From a checkpoint of a small transformer trained on Wikipedia: MLP 192 SwiGLU, 4988 steps.
Each number is 500 + 50 x the weight over its row's rms, rounded and kept within 0 to 999. Layers, rows and columns count from 0. Numbers have three digits each. The size before them is the row's rms in percent of the matrix's.

# layer 3 attention key, 64x64, rms 0.218, rows 0-63, columns 0-63
093:569494492566542532430450510554496474461484451452534503536517432465533486495475533507417489454591445544511615613490463486451471473415445462574611526465535461458427461529523387529518541499570506
062:479560450506491481593518517457376447578523425559481478600410504413487483474552537432543407540474524511484455553568525516529555433447511490494475483518444416526458470512558426585470484490444528
093:525454492578549533587517511572560446516486447541475644509492556563605455492480594483496516482525516556531512480415522473502508463426486434528506538415483450480560488406429521507558424434467525
080:481455615571446470519524470640568502481402544475496560555469551539538489479493404573473535501453532560510504483479528457449486468499520515485532540542592477420416439507511521561537509603433482
092:500533450491473481483549483367553430480528494583466406426450453534471562557506551504524494541525459520481422580640453411480518530469479478482485514438449502481488534455605467447554531530484426
095:506545514554483609442527436481498543494508516502521523554571542431583608492486454569469494469547519466470501451507583502570462474396454535552534419488580466585477530481515612539443490538427548
104:520505487473480516556466466469434358453485521521520479560449456560420485557536477456490414503539494489433430461592376478542506557453481573538441487490469470548557546506418536525561528607519521
092:490547493528491531458438492464535529476455528498559416516497515581440429383366508434505506463549517518519418544506467389490423412517523506436533551538530528463511484443484466459411554406474491
100:468554560567551476464514413551489565590551471458452504464593516531642521478458520502469492444562558486371488429508501514387448501482473483517494472537569478548473427436519462497518507535533564
089:501681460563514471467494608470505490470492539476606546535423499488493504443522500472509551502467553471518375415473528566515543546467496491507557447508439497472399505467518507494564485584556491
096:615500559533525495482444507457498475497486460508406448417465455456558506465578437459543443565441568493508509470549527487541453485564511495525520442557499497502531441522514490487686442501400450
099:554450508485645471464473556508506425455536538559564536493478540535489502564508494416490480420518458520647491526429418494570493430491545479452521515541442501537467527516565470410469556577543526
103:483539541515425551469480504463480576602527574533575487457487483395540580461546485516494419484423583548397520553583496551516517554432487546527547561454467481573441511574511556509483431482481469
100:467524455493576435438394419469545600507559422486463532587529516532545490562486511617505483433567502400587523466512445537543514502500502511529566476450528498466496508527447589523580454519484554
094:487519532425432555458491519606614498492502464494484508449470506590505434548586518532522459556432455446449457512493567424461539393551471518477497503518392513555494454546514485509506446461453377
102:478494512513548470469480571580557581449504487580429546579512483458470517544462500492455562462538533438521566516480518423500491448469390552494594507487547447600482508447452606522539526412464414
097:501513543513426478531514475508542563497576443573515532474595595485585488600533514439546496488509464496483456476450535371584436493504502492402499513543541492469442461475425447456418508396523477
092:498460530479492362493459483515497555387572482521568532428523483499523552491565503565512528538510523472572431511454459562411492494486477513484543661537450492498471470540375546552469526498464536
095:468413544484452495496479628515568548545517430456498486420462572487470460593460525504481584537502464450551537426591470501484504515590494470410532576571518525471508513516513503376441445505459499
111:521513549428505458577586598484527512441485447461518418490484497408450508495609592547520543448480456524492407485520406511566516613509567532539459517453465563524573514465522544458477517499568511
129:427442466520524520422506519560524462452571469560424516567577512487558497485379404550564518477579580467581555463442453446475507442510438436539497508531552431538477499428421532509496503493515444
107:524552531455437510549495444430468471567463615519522435488432480561468555523598516508569399529437476471485408504588485479539471472472547554483471487425434504528613593536502470478497479442467464
096:450472490401505530491419456435514517488479498478504467452506389477473430523506457406479487519426567482442459476497519560568527593600501510455460456505432488455480531519540562400573497551626492
126:522522474486426515481551513384478406473508540528481486474442546474437563548579501435552412584424471481476479516615469455452479578562521532534435491433483536514525477610567532437538548477501524
093:568434592546503462506603490581489604528525545488538522546509463405496399552536519490495533519485538441462545461496380431401530456496521494503525538548531460411424495467522543452474557476451524
110:482399510551496567545403529488569501528511489512464589551533489488510542429479432550489519459521565474620552559438425481463507573443460526435490528453542467452522504469423430419532483393540519
095:372538514540482475544546495533567492496508545467406512518540542507582487513481487500426542458565598462499514473567537526493473526572466460470533426431535450611456522495497458465493624506380540
098:490543503506596495455551410425590589487530490475497480468445477450440529513420461486502446561565521527470557418471491501548473511549537549383563589531549503564564542419451540479468462464537564
101:613471429567463500543476498513469504533509395537481504478486444479407553531535549438432415481440556564412455430448451453503587517531517514554495446555470474517540615495501448503493577574502496
098:419444527500563553518496483520420510509426507538476462456481549576525543463439529546557492502543601480525512373485448474493494496553479524528628447422544432403496413481492491520535547505601527
109:540528579528528496352463436551513556507460539500535504549515461424488478442408534461540522475502487489555422445460578555484512444510544435521566448543542395475478497539471440564384466528549511
090:416527473505423419423429597408541515515487480633527537486556496536496482481509520474544569501443511504470559414526459418513533506370485482456474513489491558510521530525576504557421473562510443
085:574446496533449493509539457515567497431432477542520457428584446463433369525578487478459568347536469454521487529535471536531507494475560507532528503456551480518470555450464461475582585495504428
095:501536472531565473571489453545462523564497485423427459548551511478442379548587457505408529352463464520535450550491425562469573466524486521511462500425518402486480497483479524538579537472519504
099:480489501422517456523531571568528456387469522520461527498524431433534524481494463478505439450503438497323548503474431571522448419505425495523429545473447515419438525511481471509532487451460411
099:581424518363505429457424498478506508540562443413473512527513494477512513465389484516509500519464479396519507572517480505517514539464506523423458421405394540494486526526416471525520583443477548
085:567501444511457532506440441486483548520503392597437571446551538428496447478583495457513561471506559509545570521518542576520466531383481581545474452494510480587442536453453551439487491562543440
092:517535429531565581517452423533544491501454541465481478480581547470441445552529498423409507481589520511545477500455435471465508470481484607588495506391574426532541472475475537469550589477420457
087:558422449432517522480526570453486437526506540492489417534460410473471576484419519474604476471410392402440465545490508500519510489574456549451489538456438504544490507492499364532471522486478545
105:459479472528559450475505435469480454501472506489509523513526493525401457477520552557502618368488522458624504436485563404527437556516579462489513517443484526515473486487433463398604469518549468
096:472454487568558567509496495567488464467535568560433555462487505422486473556569528497510650387462582589559509487438541392467445493501538486522492494526535532469466574492464491455538523530583471
093:446571528463487562530455562628486498427506484476516500514478475537477510411461494579565524636482526561458470523522499493484560527492533463464526520609440496535462428589561424491485449553587543
091:505466570481513578450511532479485517566525507470535485479355441510522485485487500509581507599495542514440369522517536548497532439542507471359423504602478460584518538501481435509490519478569477
100:507516494545525555471532487518525557538579498531499464418482604522539467535531471465362557594517595457524498449614432546512487492395516467493479449521527422459487552533448588539501449453519538
118:498646533536491570510529529539541524477451492510426532552489431532525455408559548574494509504491504562505487596489436602519466451455454502575447587435455467593546543422475495516473449519545491
094:581506427539534477451447451538458569477526472499462540460489497467569402463498478504451485467541471416588452476493386378547513422556404468521499502470540490553434584443506536435497518506521432
116:558374503481515494508501549549453513483559534451551435523531456489512532427501442473436454454488557463471502520487532602502501567569429519542383461466438528439479567518601488585551519461455591
110:517600561520521403471477485543515562584545502569457588501525533471517392412509458474502565439497591498533491449449488522528422470543545458476531501551467457426452462527452610453470579466532481
085:533498430428591589567501563465580516485584501447517491576497523469502523562503533587491455535455396597534475520398535402492511521533565447454481511546508523514427464515531457516557525544535431
113:512358498455454392505481479466593537529561499434583528527649552445478483471517540513539488515467547465485538502505532487513560512433481509500452488538421561452394584504505448491503553494553461
118:441444505536496535371539495522517557509481426490564518547517568509629485383462472510541509490469550513568585467484537589467429510380415471522474464456531496491463560427520479508494508456460469
116:559527488426395497454554540439450476504525490478567411388424460505504582483557448499532407559462490406431497492536520462541462549486487481431480505527482592480524471503426539569550561487546567
109:472532516516526519568496370503586558519455535479546464439512504548443480456576555362557514493471513527473462562542573473451490484552533435491461548493476545454476473540591549503544503518424371
103:544510530461511489541473546481515543504474452420442526560432444458463618420485524491561410574494448448524545553492409511492539491497393500515560493432490482518559482512493378548576513593438526
101:565501518531446567523571416576514546494435487537517449500462550476457528543461501466532472521593510441388550487506543543582414491480507598481511549391464512442487405468557507414478419503528485
101:489465463563464498493502518551436523494565414489567496505468581552564477410548503473515468480530576549517468423496527351468543470490504537492556477457521474512516502538495551513488372363413457
098:450511461518434521432526579530601477618505490526503418506517422537466499481502467480486468540469507505546416478537468573488482498515493466404515485461413488497511436466402527576567486422580622
100:455430457426572388489526477499522527483562620452437482485454523471443533483472374523589500470495471466505585435512558523470465557465408439462460458492506563460455417488414484493497468518535503
089:446509505462453513495444528533521482541491432587501591492509492568532405525315510535570545481477561389486558476472490574491527553461506389495508519529496491474502542482502471484505558469613489
105:525471559513532542455485530403481516477551568555520415500465410527477511495483474572463489552501532513419417514450544542516464428581516477451500617549428564530520482429555496439496392577427504
121:473412523443525566417531506457490502546562422390426562483513510558571552528473494509392541431511401402547534505471480495488519436483438478468539492556494578448536479459566449547465548495539550
108:488467534460478493610511499526482458558483419539451485454471527523534492294491415615481533509513554493488462483495549493493444506380560465467585490435493516484483524521501466488517441533488573
096:503529541485454485468488465493581471469523492407451428522453532574578400468398379523507477544497488454546575461518515415463494480495553478503591597411535447544490438445480494482576497518548534
095:555560501557537541474501556558561621536505606464531496439499496493592469496476539471434507503499518528537545475489587482496475490443444493572524515576411517453401574443461524447492538491431382